{"n_layer": 9, "vocab_size": 4096, "positions": "rope", "bias": "all", "tie_embeddings": true, "parallel_block": true, "init": "normal", "init_std_up": 0.0297, "lr": 0.000885, "beta1": 0.9, "lr_head": 0.00525, "warmup_steps": 287, "decay_fraction": 0.844, "final_lr_fraction": 0.0, "steps": 11216}
Each number is 500 + 25 x the weight over its row's rms, rounded and kept within 0 to 999. Layers, rows and columns count from 0. Numbers have three digits each. The size before them is the row's rms in percent of the matrix's.

# layer 2 MLP down (transposed), 768x192, rms 0.0598, rows 577-613, columns 0-191
100:469557479515465470481510520471545524531465486502517489546472471468481506453523479467528490488512500475523510489511485533521470529512494446499512478474500504512515494498526487467523511458510492459519474492513455513477480469482474534511521478495504517530499521519501521480507481532513501512527504497480460520529515466518466473496500487552512490501493468580499559486541507472474450489538509504487467522483445511463529489487494482522527495531502477521494462477529496498540501528473472498525491475491480518516479464475510496531473510476481463463477448490503471479455488510477472477
102:537518507526465491455487497462505458490489480484506529477527515474487500503534535552531497492472512509481509496456549454539447507503500476519497488495502489525472537506510521512506471513531426530529473513514500535510553503521483512481478526511485515508510473472499497490513477534444477516512495518506512541497466515481493537506549458487492491557507495508504545537518487502512465512506471529476504489474496490498481471505510528482534508509508484545471528505518520499469495523528465529466472542475449505507498513455525453490516487488484503487530469495517449499452497445483494520
094:488544502511480526504536522473461469503478445528533510481489565521536490504504467501537497497536560528547481474523493482546503501494533490533526500478505492500508489493507476476492524495501505514497491494485463543467512454536504507493488531479494496485535511535491498470485558546485511468499457505508516470481516488477524478512459479522496499495476498499476589507503468515517503523484500503536493488494492477534498501481517491562469495458532552470519522478483537522521525438510519508481517506510496490477525505473498514443471497495529496497551504508469512508522528522499471503
094:507513496498485527516499540513481518513528493520469524502492520495465495478526511503530538538486485545474532503495466532503555463508509501498502489497505497478505443522498555504508460520529518493476498530507534502497454465478551488477517442539523570516492548511516541504536483571516507475472476527499484475447495542526565506493494480490511508544477500476443468532473526481504514498466474487522474489500501510487482505473494519509469529513461490517497497509497519456540461466501508498490505528494510525470500482505536514534541523515500485499485495518515513522521487461523480485
089:500527481515532510521531522506493482521512532533490483512500503536497458498505488530519467483447508513500554542458501529527514533492530517518543499457471511513515506472481497529488493550542512520486508495493503495491498482489506531476524494531519515482539490504494515522487489433471500529483481496550498501498462524466507518514556493427529525517491463539516533531488492519468515509517481521490511535532483475487515513479501495530477487467504480485490518516522505519507523556486511509477594518486493540521509517486492534511533521510500529454458514507484470454523466484531522517
105:516465505440537518472470490512516508515516500509524511538470468503505527496478492486509482483485533505503480531483523509476543490485500487521526565467500521503506512424529506506485465502515525464509459496502474495509478515473552454492446477515487501482542494486451472522521479507506452516459532485506518526471491487466485504499531502476488464535501513485510483511511469496487515495518484525460501468504534476520533458487486492510533462494502506543518509525504461516502545501496522536498469491479505484505472505557499531422504552469510506477495526502541475513444504509505475497
080:477482485516483500510493549499482520513538529512527536492574516515505480524468475494485497532522511544554525518517483476513514481505485579506506520478492480501508484489517510520486524511501471475531470521511449532545540510504479496467489505469505474453478477499549485491493489523494453515483491515531536521521463512514515516515470460518485491459499515476482463495526497529462471514493492473524487548489511493526516529535455456507476449523479497493463529516546498467520496479491504513514534492500507555497492539488507493497494495444487513499532512490521531531512500558470521476
100:484474535527498516479502485483494490528521543544480500494535459499481500523499483458501509515481486473472503523459523547489513475511494537506484484534486546498541500524475482529511546564496495516477513492471483475536479458513450459510514501498484501513530477473485488459506484475515499500506541516512486470508524478509453504497465506527507492469536513556491476541497503536497490522520473520480517493524488487479516512523438500478525519491519465534486469500531472534524461480519480505517493495501561495476474500537574551488522439474504481486526491523474489499467486512500470493
100:462529505525514534521473469508506526574492506487480467469511498515495463511462541444491518497472534483490485541491527517498506474496528528478508520493509497504470523501497505509520515481525457521524524510469538498535445453482502518497481487495472526490512473496505483456513512478462551494488478524518498497473526455515497495525476471496501500509491468507498502504508508510446500477490507552531466494518537503540532515512494546453495517505470440521518471481512503512505485506472527518519458562478555481439466500513526517517492492517484534504510500465513520451519453487489518508
107:504528523492512524494535489485497480514521508464468537441494471530518493503495511519518553492523487518501484481496540521496509503489535478492586493511504531511491492549500493471529561493501521516486504493492483496507463499529454555481529488514495535495490518506492538492498470508491524532482507507496507477466488499568517462508492521449508507497525495513533520513542524442470491465508506466511496488488518480482507541496486545515494533452481441511511525485499529522539475497498491489466501490551531536497503543482506550513478559534486520498510513505500469487488487541476462514
092:494512539495464486492536446502480505477486492498484511534485464498503530477456517513518483531547479470495478475536479486520472495498470507501471458491495499489500516507494530513441536523479498462496485509553493485471481535526498453491472514488553552548528478504497482434510480498452532470501531489505479452487532508467526504511513464518487489460516471529510487515509496509533507523463474465517486502469484489507504478540515506502459518498440506498515470480469522536505503511479457508525490498494509486505514539509483472549509508536546492501517438479497497544470495512537487510
108:540522492479483528474499487497506491500483479522535520451525520499516505501537512504501538512542538541509512557504458479521510502501509491486478501439469534479478530539521524492473535485476516473469522525527528533492497513521516522470519466526485479521515519479510539512495483509509517488503520518499540508485497428513505500483445534517529465531482518493469465496497492536503487463499506460519467502531547474521538530511462505504510503548519522480479481452560459482491555506472450493493499499492520538519529523491539525519493510515479550494489484510482480503493493495491553498
096:488498499515519526496495528530500530503528491520466472515496495493485523523509508427523508537476508499512547483496504495466511509471529515530481542523482498534495527560505485520507491538509500514531514489482515462470456554509519458529524538543574503533525510453477508510473488496536469546540480517510494499497512481505534466504508501512493496472504508488508490515498500533466483546544526475484493524445541483522484492463499516505487498459524532543473462481532475493511514409521480542493522514516487493476514516500518490538510492507501501509492508514526498494503479462510531536
111:498510497449495483496480485520484480478506508478514512498452507546480497469447485505493524492518502464457544433505472490523469516487485491491512493519522495450498453506473529484493519470513487529491519523554479474461527511463528510506515463493550510474521522510508494488482519514526522496509514476466506495471504540466536490494499528520465462499509461501487510487494491514523488520526537496517547540484484511544445494498483501498506528477411496506531528524527479502520515548493469501442466474487491502521486510479483471475488511494467540514523472518508476547540515527477495481
088:488491489520515512456517527481480503522514501502469487471525479485493540507480488446510472492510498464546495519496525491492504519478516485508462503539464495540498431546507497516481486453493525496515489525497516524462509476546495545535498533496469493498531501484468489478501463498500483516474470472516474467507487545471465496506548487502523548470507531542509485517518464430543513483510464511522540513507555488532511533471494523541520479489519495517530508505484432534555500514514538514472519495520531516502515511511523488540523495510467494503532499472491489480502471534469478508
094:511472485480463493481518506503487495446522544505460493564509458481507478539495453509465518471460479502486476492511506476515510528464519536482513492492496517469478481468463513511502512507504502470509500487465455501485497503499488473503462502510505456539501486464522553540513489447505517519484488484540490491535521460551507532512507485537521498457500515488476520524544464508553533533522505515512466467491546487483515465502492499485472496503507480554545488493507494508496487532505492429464481478481476491511518519497472488486509512466497437498513502534477490505508504491448546479
100:546475520531488505511488480528525470441511509563511511504498488466509516473500466491486512489507535528483477494544515501530469513498520526541505479448487507522472498495507499471469513548470444497440468495579470469551525507514512489501513518487530490488528480492496529493498527500526504489519495491522516501505492502477498449508481478564525504470491495547493516480538501481536499538502489470505534512530537516448504547468526496522499519512505506516544488475524484508475519522500498482470503510494482484494505522520498459498480458487497549472506498476491473528503534525567516477
106:540482516502518489553521506488503504446515497503515492510536492495498515493457470504447476496473468512466525496515544490454456474519446476523534531462491490500488504504477518514451497527519491483518503481488506469513542521495492477535500502502498542501532509468521513507538535510496494503506523520511483526506505528477518473497507502558499502507486527551491517503495515511528491494529503489477462442480463547493492480491517486516522489526520463491518519538543526490453513550505447546473508563531506487489508514490513511492514501505516572517530478503519494517454438474516493466
088:468526518518482512477502501470525491496528498510493487497531501449517473529514484477513488462526495533523490537533425489527514520527501532519528491486486471492479525543524477498472490517505527528484497502517520524506500511551510483500458498490509485527534472502502495497502497494472493486515540491519484499464486532516477501509477506485498522485505504500510479530493507481520493503455504514546478566504526494521449499489482469491455523480565467494519486477495445507511491504512539519509518495556524460463442516465455513489456509479508539460472538547498525533524499453533554528
102:491509539482497501507530475479484484534467460488505523488550486499470486465462502489475487547501541479472543505452509501524513480528525523518518471491490483493509536487470515493519545516533494519490493524528500501474531485477506463495492516525518504464528508483510567478482487474500496512493484518516461476499503492532579457459487505482515486480498499446519453502445507514464507499529479514505459480542487493461489455499480486513516514509472527522507498494479533488554470489516501523511499538553511538460481509532532531502499480505524527535461527501480532533543468494494494476
090:524484504479508487507517537489473458529517547478496510499525473520520496499502506503486514520517494543434466486475490480542505474502517489498499494508502484523495494541468479494523515528508513578502430529528517525461469516469483449477511505526487495516457508482498485507495499532461491505496522511471460505517509499530570492484448483517481525527503543466537535488453490524521457511484491494522491453490465516478508502500532510504483479561514504486509527539491487486485497527521466536536524504477513515536491541519516438466529489486486485486484485506505500498482505508436494517
102:437507507527472483524461488515531490483474486507508525528427493479534518519505525514497486492489490512537445434477480493447505513498546457531550532508508530501500510476484530478538510480469516478488483488469529515525514491500498539464505526546488553478539489496509482514528538499528480488537507463495507486495476538498488476476530524496487522531488540501509516491528511474468488494463486511469490499520498524501455502510473498516508539489483498457483498484532512473504515483452502502496495496481541508478513437463523534464497506508499539552491517492493444496504526495538486508
106:485518461499551483468509528474492491487500516482532529466487488478510486492534464486479468509469521532500453525499496499498469503566499513460526478528519489513521479489480521496504537493494473483489493442532509548484507483502497493503484476489471498495503529480430511448503484498530486514474504509520514539485467514525533562491454521556496480508495507510500489518499506522460442456529527488506465491515510508523501520508510481511562490501482529515483482445465503519510535520481482494498526546479502510510514480484519545443486469532500545497492537497488512533539507521540463501
101:526475524478473528483523547534536480528492468485492470459517484474495478541490512514496500559467478481499537536481528492501531469438493513524542523495543512488544518523487541527493479473487552499506480500502498459512533514512516480493503485474490488512515500476512456525495496483521488484479467549534534487477478482475512541499522487477506486491491496492515529511518493493488500476492495529460512480466527458528423450532493524518512522490447468481532514530480535510517462482511546486489519495496479498537536470515479510492510494555509521517495497520551494476456471506497519506
102:538513474497474542530478489492509464487518548522525523506464502514518527521523515537510478495456484544477476492508481503489516505467502514496498470518537508502489492503501510527499503458465477438460458497497503520521494498492510491495512471554525476489489526475523579457487511501487491487463477514486535428536451542489541487492475497508504520529492520480485524517531540483506496497488525464509498468558484465479485471550506551495472493513480493491455530493503508448491522481452477540509500537542474495514501477489475486481502520522495523490489498530518508509465527486489472473
104:519482536509526480473477473489484449515493477519505532481528510466546550497523490565497506495487488500472479522506508524525494472558521488492494522487493538526477517505504491494498486472456503462495549488526435536501491508543500466501500436526495503539507487502504487501509518520488497498498505508525440491487482465522508537540484458480513476494480512531441533521519491464494461519524470567492516503480490505475476520525502500485455525488532492490528485488528502508539510553492466457518533510485504480487482488515486508455511510494533488468453501509471514502475478528543529519
091:503526472529462537518518539504506511490526521482553465488511486516472457484505452469518499496434495543506489459443494476514494482529516555487511508550498499470463481489475507503515479479504521507530520496507494490450526508518482512512523494463470471504457469500473496508475521476482509501463526522545466527495489490524467477495491481561524488505496559521498500475489480529501506552524498513500484512473444501509558527530520526496499480526518511536499504511504473496515492510548496515500495557470515479490503505506519513521435482454496465521489488482505495540452485486505487518
088:471544456476577568525497480548498527568511513490510495492496504541450476500522532477475486480494505468513515488502525500521487508486487511458518523498462483474464507496453511520479487489490560449498509549463515463496518520489492472481494503525532514485531491524495553544470513499510525503461498518508464528497474488503491458521492433492509515457528486506522520510506519508480520524449514512513497527548522489483526514460456495491542499484468497499483478527495505490512535516495493504514507498499504529494500502486525495479519468487524525509536473528539476490479512472491459480
096:489527465504530556491491516477550468530437512514545465529516518519514534475497495460514477529493472531496515473528509485477536467457499550498504499506530478507481474461481513500527487506524533495503495506471490482519536526518492517511527534482471521471488491489467478510460548499483539523543537540463500465512467504471469477508517478524506523470493496526511523496551490550444521508460499483490441514503473499500492519498455513493498469512526475532495530481501488507457553494524536505525463529527486500536483522505520486501478497511499480493512523468473547469488492502484498478
089:466533506505467522512430474517451522509505481483492488458453497472494494491464472525497477511473524511510513500483504510572543493495570522488520495531495520488477489511465501504526478469472536524483514468552484488479455495471495512530528479474504485515479546488485507510501509530489491506500475520519493469504551456521497476499499539495475527498479485484482497530456511476532491508483523505491484529480472483485499510494505508456474545536471480497524507518499511480494498513486471513479479495523515468464543526458500562494554514470463498453510521504501469481547471449483506481
094:533477496516501480519491496506531513479469484495493505530540488528487456529505532518486509513505490477485528530524509497488524492489497539469459508479520510524473556469500509498486504465491541499509465477487504496490534446526481481521516458450500447424488500491502521496545470483473532495434477493469461479518551490473500511516516477488496484460506484470519495513550449507505493481485473494525492534533503499471502513501524495519559456498501541450520507494528475482520513518475522464494478501476493510463454522515496532468491474484514499489451460526482523506514457479472502472
098:504567483511527514489471512513523487490527538477546484488488526496462527510512542483479502473460500496489467470465500504510473477476517482482498501452523544498509461491505488453517514521431483507506537493499497495480499479515506478537523512523525481497498557519467490504521474537529500452496498486478572512497474505477525487515479499523513508477466483452487488457512510559509500504540496473451482459522493498511524535482490517476520493493453519515552496511498531475533478525494513529454515559492511494488499489501514464519480441507536517499453508500489498484523500490511528461
104:466490490481537507516498472550477515503465498512543491494501509522468447482461478489448509487480526494460515508487508514488491491531509466519554500464475538450509484426495489540502510515501491537482467515538459518499491468455534547526512508484495498494457505523483510458495515479508476490461460527554508507477524459503561487510485530512493492449516488512471538471477498498529506492504558498501537487510494481508514501502520541515484534496498445505476489510488535512520467493463507525488478496513464509489511508487517510463499497490468561494536531496507470515488491473519533500
097:476534488465481477501492483492478513484491505526519497544484493472497489524495538496501515487471513514494489475506496537491538499515478517525537504447505477516492485551491502489488467535431484525544478478558507491501516506546513535495523486460505516496474479473522548479486470537538513505511484513508514509509513500504503504523481518521527502489431514507476511475517451548456483499462485509500482494446522454478516488508509532533465488498478491436478512522468474482504518513545493482510466480514457488502533459545503485525468454466496477500541528519497485496518476489490515438
093:512539492508483483535456514478480461490490484523513506494530474457504493530500472530448509553533529480479518431502452532470464533492530542543514486507491494524485510517513535542510515542491491539481472515480478495457511499530460543471482465466481509480542506499485488525548486479529506493524496564499514526513488457515469492544495492483507508497484501533484495529464512508522510484506529510488536484489489522482522461502509522511510490493447492533505516523505465461491492519493503529471465488549528491485522490521531498478512518524523477488546465493526548473500536496529506505
103:468492487528492525523498469529507499494467545449507519499500512504466524491490505507495497495469479524521476446491504476509525502534510472549485527553521491504484484452510506512505510524475484504533520480480497495506510478516474522489465533467487470453507528523572527475502478528475501504457523468430446500494500560491522503478528493483514473527516437457489458502475554499479534497535550482439481500525507552541522503503513513506495507482466473497504477502501496532482476515495511480480482545508483510496521514495510476480526476475512525496507503520517481509512500454458486515
100:502510461465501464467515495466463515474546487540501540471530466537469543468495515498491493505489521538488510504508521476495516505485453546535527517479560471518495514474511504478522462492553484485513501442486476530479477472480506506514519503479528486533505482489509438487453501448485479518467499534481484495485489484456525517538510518472453453514515465521503525508480478505494496493491501518476554455502511525525488476495482495499461471535483470523496524500474498513496518488471467534524518485491500492527500500505485519473491501528508519484517550543536511454476501546509542486
# layer 2 MLP up, 768x192, rms 0.0702, rows 578-613, columns 0-191
102:510461504519527495529518525534507512498496476520541454515550497516468511518506489523471518494459498504536479453521509539493498476514490492484490534519497540472489485456510479501538557476452497475500479494459520473462502455520466524483499485492466497471492567504470482480464503503495510516493497469482534477511488496469480513457505588512480491471491468556526481487515535511495530508514460509485511477537524487511521492548498533489514501532525495511494465472497489501480480492474540483513494477525513474516506525531503565469528480494503505546506516537482495477485466513476496457
099:528506494499525546503460533471506497507503544498473515517526497493515489495489504509483514494512490459468500443456528501543507519492479459513462541502516504477516517491448491504513503502536435488533524501479517536466513495475496459500517510473452510500468518521509459461496524460543482503521501516504485522502498489467476487515456492475522465502511476517489506479497522497516516480510481557473413457571469478492498475529493445528513519487532500516487494485500484489485485537506448505482503518478474515524461469505457553492477486502509498508479524475491447480496486495483519498
092:482471481510504506492471449504465529523510491505521511500560493508499447463455460544471472468532528461517493456460500503508445497483476486500505476504506521509461502520524486495475485439483486506488482534502471491501516492467467494548496529513460507496505533466507518458484483451471492499506526486520505462496484448462477518498506513523476506496504499529518516461483504478512538512503497531453518461497507525493571509502557485489489522498534539465487495490494493506447493501535495466490472492563501482517498527500480514506486485498500499522520474497552490454516485472541519495
086:506498485489487480477500514472490550520514522502526510522459511451508507450496474492517521495494456509485496460493522472484489486496471528520438490558548479518520479501513463482538514467463516474489489503471469484483484496539500521506460560474528500540470526537482503504494542520479451543525504465459521458462529492511506520491529488498474450542523478530472526509478505512516495527499476494544499491530501502478477493483483489485484510546488509511461517454488462484496528492539515497469495503546477496500502502510481524470498521548536475498469535508518496500489514508541485441
104:532500529513462474493520529471537464503497433521514474504536520508511504496554495549476491510502493495529537505515465517473500479446498505494480485509521502459503528515467528455506514498493506474523492501463505467522471521522462472508503484530500491502529554501555479496550520522496487509489443527475508499465465510490500529452512532515495456452472495533509510529498508465505472461501511510499516522517471516540491540502484489566527516531490480478474486475501512532472484496494522475453479512508482488498490529549557513518510520522512496496514487445499520459512483481502536526
088:538486509510521516550507501506450493477518497504521522481485541557504514515547479468495506513479503468522466499518466471493488471527491483514460480554539488496554499501519457442524547454453503515504498489454496515497498545466487547516524511476501529509473488485518522498544531486492542471509477504497522474523476454454524494494538506510480526496496497441528487497562491458500504465476467475469459472503493516529492487511531476514528495511480486503481500497482495494495557530519502480487496483514504533522502476506495505513515522546482492495501466506496436509484537508489520486
101:531476534456522541490531516547473508499475504487526478470511517499506523465473492503502499500495502573515510448485476516514501497510447471507486475543529533511492502489546526461470495478519524482471511478441513498494485523495495478507484515529445461501456549493498510519491534475479516484501501474473528512528520523512483485475523477485503505514497511440520514473448511466516536482526526521495514473539471501516537472489521504505520473563490541523465480512470507504532493518494508466458524528496512509488470509493533534497489507507532486566499536515503532477478526489536521478
098:524472513460511477458506481493503541531495518509495487535536509478544487471530481543550499480507460458528477492497508508522476526530468494444508490479492471503525481523511512493507516450512543517467537509512502530520512487484509504510465494568516534519521541481511458496513556498492498480504514490537524537570509518513493559515522515518479506542507504517509521483542510485548502522479507492519481490471491486448529507495507495535472514505511511501478505534493480484483486522511489477490523499492440477496470503488472494464477533488485495549512483491445461461492515544517495462
102:487473491526498481476515478548545487476504507512499455502510533532479478489484472516511501505499525494506480505486491496488473525488497454486472494496506477517452504468481505512485496502481491500498445509530533487524542478494455503485503503530502481461513521497480461494541515509552479530492504465511498537519482492520449544475539460513482543506501477490517511527551486511467511480526490507509487491504518520509543504569485469533554474538518559475507446484492543472482462483515499490524476435476490465495510524534518528465492486520486477472495465472476497500531509490565497483
092:520478473466473565523498469521511487479508523512509475500514499508472480536573448564556507530484504507445496496485528540532516493461528526498531514507549489505508545495488522517564514502515489511513541497474491542492508504444518535495553500529464474485469483483480460510479529521450492520492514483502501513546468502522490501484513479535491495524489519506510552490500499503452478477492499483478519484485487537505554479479510483515544495507485509516505481491527479491499503507505475467496519469537485492530507477501525518501510527507502457491537527503502532508488511547486462472
106:529505511486527517476559490480467479480522515466533512520485495527481523480524506509483504510560488515500483480519503536504489489443448481502472527567505543523502471495489478481499562470492487521520522481520507522490510508544460494534469524505447490512503517511487520484496499416501499493481504483479524499510458526451505497450497521515514472491467497545526498502520482488527505472514467507440536509501504485530491491512530476497534487504510492508460505485484504512486531529531469488522515454473478533513503490554498524512482518478510487504516474467565478533450502510512521509
106:552536485476456528519527518541515514526454498483548490510501516504502492487516523488493445470513493492477486539511527514515498506494510483519498485518500540484495466456505533492490476480522463488486499542492506481470521472453466477534476484514459499462432535569531486478522514515501482495541465518479489511491474487523471501489509489479504521526532487546513504466519511486487483496491480525472513492500521532500502471505470502474511541507515476500503532456540483485514481491500490487478509477490475483468513545460531538481537522531483498545528510456437516507532506563478492487
108:533477528503529572506481483511499472531507528498528447543521531483494510498496471519517489497529519517494448518506508503493501462469543481518516501483545540497509529515491484507529515505522483493539508483493515501515484511493492490528486480506447496507500518531496472495445509466499443490498531486532520454517489486464498456485539501458513493506466499496529494495528490438508478522466473546481533469533468506494540523480547451503482494516526519488505507506516461504490520542492499496521485520511502446468546530544501522578499497495480463506510494514492545496488533523520505511
090:486474539491498510506503478502518480495506507512567481521514512517488452474537485529457548483517498510462471503510468494505462488532492473486521483513507523444486540505477486459523513507500500505462480483513502499533536480470505461466475473551521476483469525505469525489521516549534511480510477505473526514487523493482473521483477488521480467497502453543477502477484554541531491519499493507510457481489523525456469493521512469489486501505469503542489506416521527505478547481515508496505499524502466464465526530484501507502471550474515473515470538506482502471539534473523486489
091:504541479485480512487534508489502505494472532484541530474511522541515539467494490477512519510519521497466524501515510497473491468556440501504485516468474507512457529511502491502507513483503486526500462492513516519494474502500488479536522529504471487480485548488487485515488470528539463504542469513491515547472457493473515479480526524475429515523510460520474492463558495510500498486507520530475502525500472497514485531508483544492467475483502522493458471510482537486475493486504472514469493488491464519505525508497498491476520501552474487479471484538516479454426492516547418513
097:474523484491529486521520513506494503519499518492493457506513509520469476490501523519537507485460457509500480447483534489529509486496518482493459514552549480517510514513466503455531473514530516507521466473463574465519493501499500500524516495496498458521473498505496460523512513502520465495477500465493444501496507490524446515438547530507505528526500499478526497474472531530516491491508541480507524506515456448512488470488506507510477507519514524493476521532447496498505456526540490470511525480516488541526490483496503527501483553525496426501484522473514515491514498472468445526
105:504494515509478505496470495521504507474480533461494462478521530516508475465528500499491510476486511506441529515491521546486478519474535515508485514516498502533511492481573492500523487508544474534509526525516480502542488478503491511511537517512473430479465446519519517531448520504507464556508466511501497507499480519556515510462518526467490476534517455458498468474496487479476485514527456529501522509531488498518482505525472514504481490500513558525516495488485469485481499524554468476508517444469529490544531488528472495526515508490501506507480522480510495545512552507487539530
088:489523512490493493497463519512505490510514520500478520518516528485501526495496485526493506494481469517467494427454511504465488514492513487490487524544502530501510480479493441491492532463469518488522525441487502517484517515506494490512521518468507497490511516465501490443504509522535523489543535491490499466486468484508511513490498589516502471474476507517537518529501502516486537530515507518490484451498459515484495520511550479509491521501510515520466522591518527514484523504535485495477509466477450515560498527554476534494549493499459494511509481486536456517473509544490472487
099:493493504490469476514483555480488505513546546496554487543471538500472518462482496481519530466481456496504506464526524495514477528458493517492498477475499515534510492493531501472519468475521483456543516466486479514480459519530496474533508485506466481499469530492465528484506531497469503486515522464518532484530504505471493523549531484543451460517474498515497534479508457521498522540506505536465508490495499535527506507464519490522470436500481509506482497524521518515455524517476477469474506459489479489498494468485492495493488510488462475487549506528525446492457495519495553511
085:482504432501492486491485446516490463519507507478508459461456509489475525463495503535544478495513505485525506531495484491471502519510471486528478482461556499510473561438539532470532523501475473460486518484468530519518541487498504494498472502511534508512482491510506530478495535484507501487516467471491520518477459468496491484489552479468468504480475505498496498518524541490491541529510485529462524453521507472522468482503480502479512471461490477513466449459487512478487537523495486494449511440521463502492514446515503515509492504525488506525498496511535516452527479515505514517
105:524514504494511467511528489518516522507533511511477565521512544507499497486475508489537491526491491502478529549531517510514507537466464514471459499485513482522496513472494523516505493496503467520476512463501453517503516517515493488537482450490544477499503526463558477466513509552479468491476491508461488531482503485497495551494487500502434457496542463511514483450478511492515524508532542532516511554465454516483480506511480548496500445509529495513489483516469471551494493532513509511527480472481542502499480519507471497499492532518524444493473495482525509504482464543520531509
104:499460513504529506494501449514479537477535520485475514554498497521487513482476506534431489509518489503481523476491518519508507491473455519481493515493491514477475453494525520508528488501501519491502549478458552464565519500513484507525507478540490487466483504469475494475501523462532529467508486459496528502534494499488506495510494533523515507495464476502527507500542461486524508508512512511491475502523508480483521465491552491474500483543506519522509511484495502507518516508507497445530475480510526490504494547508455512533484555509495454523477474529507407507459484507552522545
097:466510495519482499498471487515535545520508484474466459495557546523510482548514475474473504491492534440520477504531475549471520476483505505508529498563473490477501502496535500503555551505499504474477497508517495477511515527536462469526497533462509514482471483520532489519501513468504464514506454528504525518537502491502513497490556518544500486500509453514520487455509507529473456485502497505487509509501475510493505476537455514511513471539458496490512482514517495511449486498511511518506482516472534513498530550546507516513490525498517539526509506509485522529504448537466522444
100:482458516491534465486533507452459487507510475452507484525526529500495499481500456469472546514499503483498514511497494534526513487533470502522535493517489469509494499500508483533483488488511512543481546519494471448491516487464471506505489522464500507480473518496488481503522519535503487498498532536461458517495496498506495515480512505495471500490487489537462477453525490478499502502531434522504469533500524502488495530514572475524497527547511490552527487507503500566465491498559545488504507445479518524441518485509538476485518497502508485480484526505501467507496549560512522475
110:548512516500496504496491477524525522481521500480492480496494501520468457502482488496506528492512482498501525463504519495527491477481491524479489464539547492483459465460462501489470529536539499514496524486495526482523488514486489513491475504490490481526497525555510495535490513480508500499507478497525501523531484508486486442497518561511526516502482507522535487457527520518480558484493497503488525494572472542498516442472486490491526493501492511517474503477472488514461519488510479461529472464524498506512498543478519526534514496540461466584508506481525470552507575544506470486
091:499493541482502482535537479473502503553542490462511523465471503484497466498503532467502480468494495466475497530526500520499516471495479461520515475458543514483505531507578501501521555492501502481508497497486515521544540504497507521493496487525523506464529513538522516486494483472502529545525525496517499485451457489503530478511515509474478516491449457463510507481550540469542479476472529530516472506498486483498514459503528472450493477508494491492451498463547483538474496533493484459497499472535465502514475491501499483456519524526446517496469490536493496493521507481468489501
092:541501475489447490496480503519531479492509506517500538499489493462506476487478515526470504505532480528534508484467466491533494481520475519565518482462519484454507558476526485537499477493523497532490482494471460512501504488510497460545468476503501514460503512467516487480516506483523477480522458493493533466488493487521492490480529526509484517559488488437466471475521470513523497530535503512555470485529500491505494525489546499507510448532451522498482469537518458568482489500500503487487498486459513491485523511539495496534514488496510510521505516485517536483478499502527576463
099:475444522485457500542546502496472500526520477453514483480490519489523471517541545524494551466499521439490500476480499524535475533513531492468491497504480530554474484521527489497508493500516517486492507501520506484527519471494494502503517463483513540521505472530556501484566500485485529528488503481541481504531507536529481484492514502505480522574456474471499495513488535490552486484558456537497479492504523500500474489493558516488475523512484501477488478513516489500507493492495496470508489514456507491525479478501522489488511499507508523515484497570534467467482512501546547483
097:500499498490478538522487508513474499542510538465501524524495493473507513469464445496486488522478501511509492497478475485523506473492490471485479524502504504519444566460526484503467532500516541523506510485455495494510527482500497474508455488494457498546477544522513477496540493460511537486488510538480551513490541491489499532535529559509469483508543498530487515487510462493483503508490480505489511492477478455537511530501525488504506469516464534520467474523522512515463465533537456510451512432518477488472483501520472498492528498539441460498475521488529504482498490498506500543
099:484523489499460481477550499484482510507500536500497514492509484518520527492523492483500493435541455487531433445555499474530454483463448432528514520503512495471529500474494478499506519482501475458520544487493519494499508549467488501515455475506472504504458499512525504519515533511504488487562498489482485532495503520453471491441497501527465506501525495497499485516520514501527529506522502479527512527517448517505481528495509515534506537526545549558499511496472490536543521510526497496482505517476515501479492529518512464510466505524480495511494493506505459502469520543495501478
096:474505488523485519464495441496527526539470493534495542506509474510525467516543484543518487522507523489518496506500508539486511511535487556533538478502494493496511487493505470550488498486529523518445473477516491478509516491494516503513483512513496520538507521516558468477522544457451468498544504522516514506509494492510516529516534498493483492517503490551503511507493505457520476483475456528494526543504500508483463495493521494529529516545494488456487493490549479511517533456488504461535514417538450530485530502520480513529517530516502508464518497528490471547492515510511539491
102:519519534491451512480480503506491500543501558484518477521502522503523493495531523498520511471537526484498463473491519485512454524468484540469472480457539523478504502505510515460531519477540466538512504503493479512539510510491511464417498487496471487516540525538518472516505530494516495531506494471520527520542499466478461521484512500524458453520505499487522493490477457514498523546514441563465492461474466528517477481472501479515489527546547538510482474487495522457472472492509500463481513486498522498498491495522483510488496546489505503486476484494521485486532515541487469508
096:502508493516484495485478486429494495492480493511481494498527494501499543450514492493476505482495553514506475447501463493509491472498425493524473500542526518538480500494523483502521503463507449561487533510462521483464487516485493522472511532502493470537536532520493516447544518454510467494504485545518509524460501484483496533504505492497509553531472463503513504462493492518554503459489489515486490473485525455515458446513484478509507523529505495526452458512494494509474515471495513468471476501532483496518515527473511520505516525521468489526510494483550518501501492505535461534
100:494496523486445472511520483544537487479497506439459530551507520481534504465518492554501498485514482496471500481501511510532499498483502447565492477487547479502537476475521520456515504515524491547495492528494526537493463500479491510536519499492482494463486453489465462483519505492554507500503526504522510523479531464486490561500501501479473529508482484493521481508490495459485540481491477519467501507503500498525505495566461544502525517512540542511507499539501513493485528517502493454462517507466496494498509557484510498503510536518498474496521503471462455513481533511543506529
101:497506505455546457526521521475476512493527451487488472506498520477508498521505461483514510519503558467471508493510482537492465479483463503464533438494475483511511535499516489479507500454537490489506545502518511504485509563479507443495561476501540515487531507469484501509541539476537508519476502511525571521516544516510524465504492466501503513485492486506524522511512464493493464488538461530497511490473518445465536465515473443499512503505502505492480502482497514482531525499542497506493507483500506462499482486515519482539495497513494510496500513443478454496502488539522546483
098:532449496494526508546482502536509473498499528480505511501486511534473495490489524499537502501573500469512519496525511492490494490487501478481484527525508489507519485519469487495547493473509497461471538538536522511509515548506450456508535543488474544537512519536481486506511511484492542533520474530484503529518499512508463473489490470533502516499470506537536525467506547502474465464462511488493520524545462501498501479494517489518511494492480488488507531525518498540497464524507544486451494516510443464524485539479508431537513448509493500533527480500508460506498457510524460508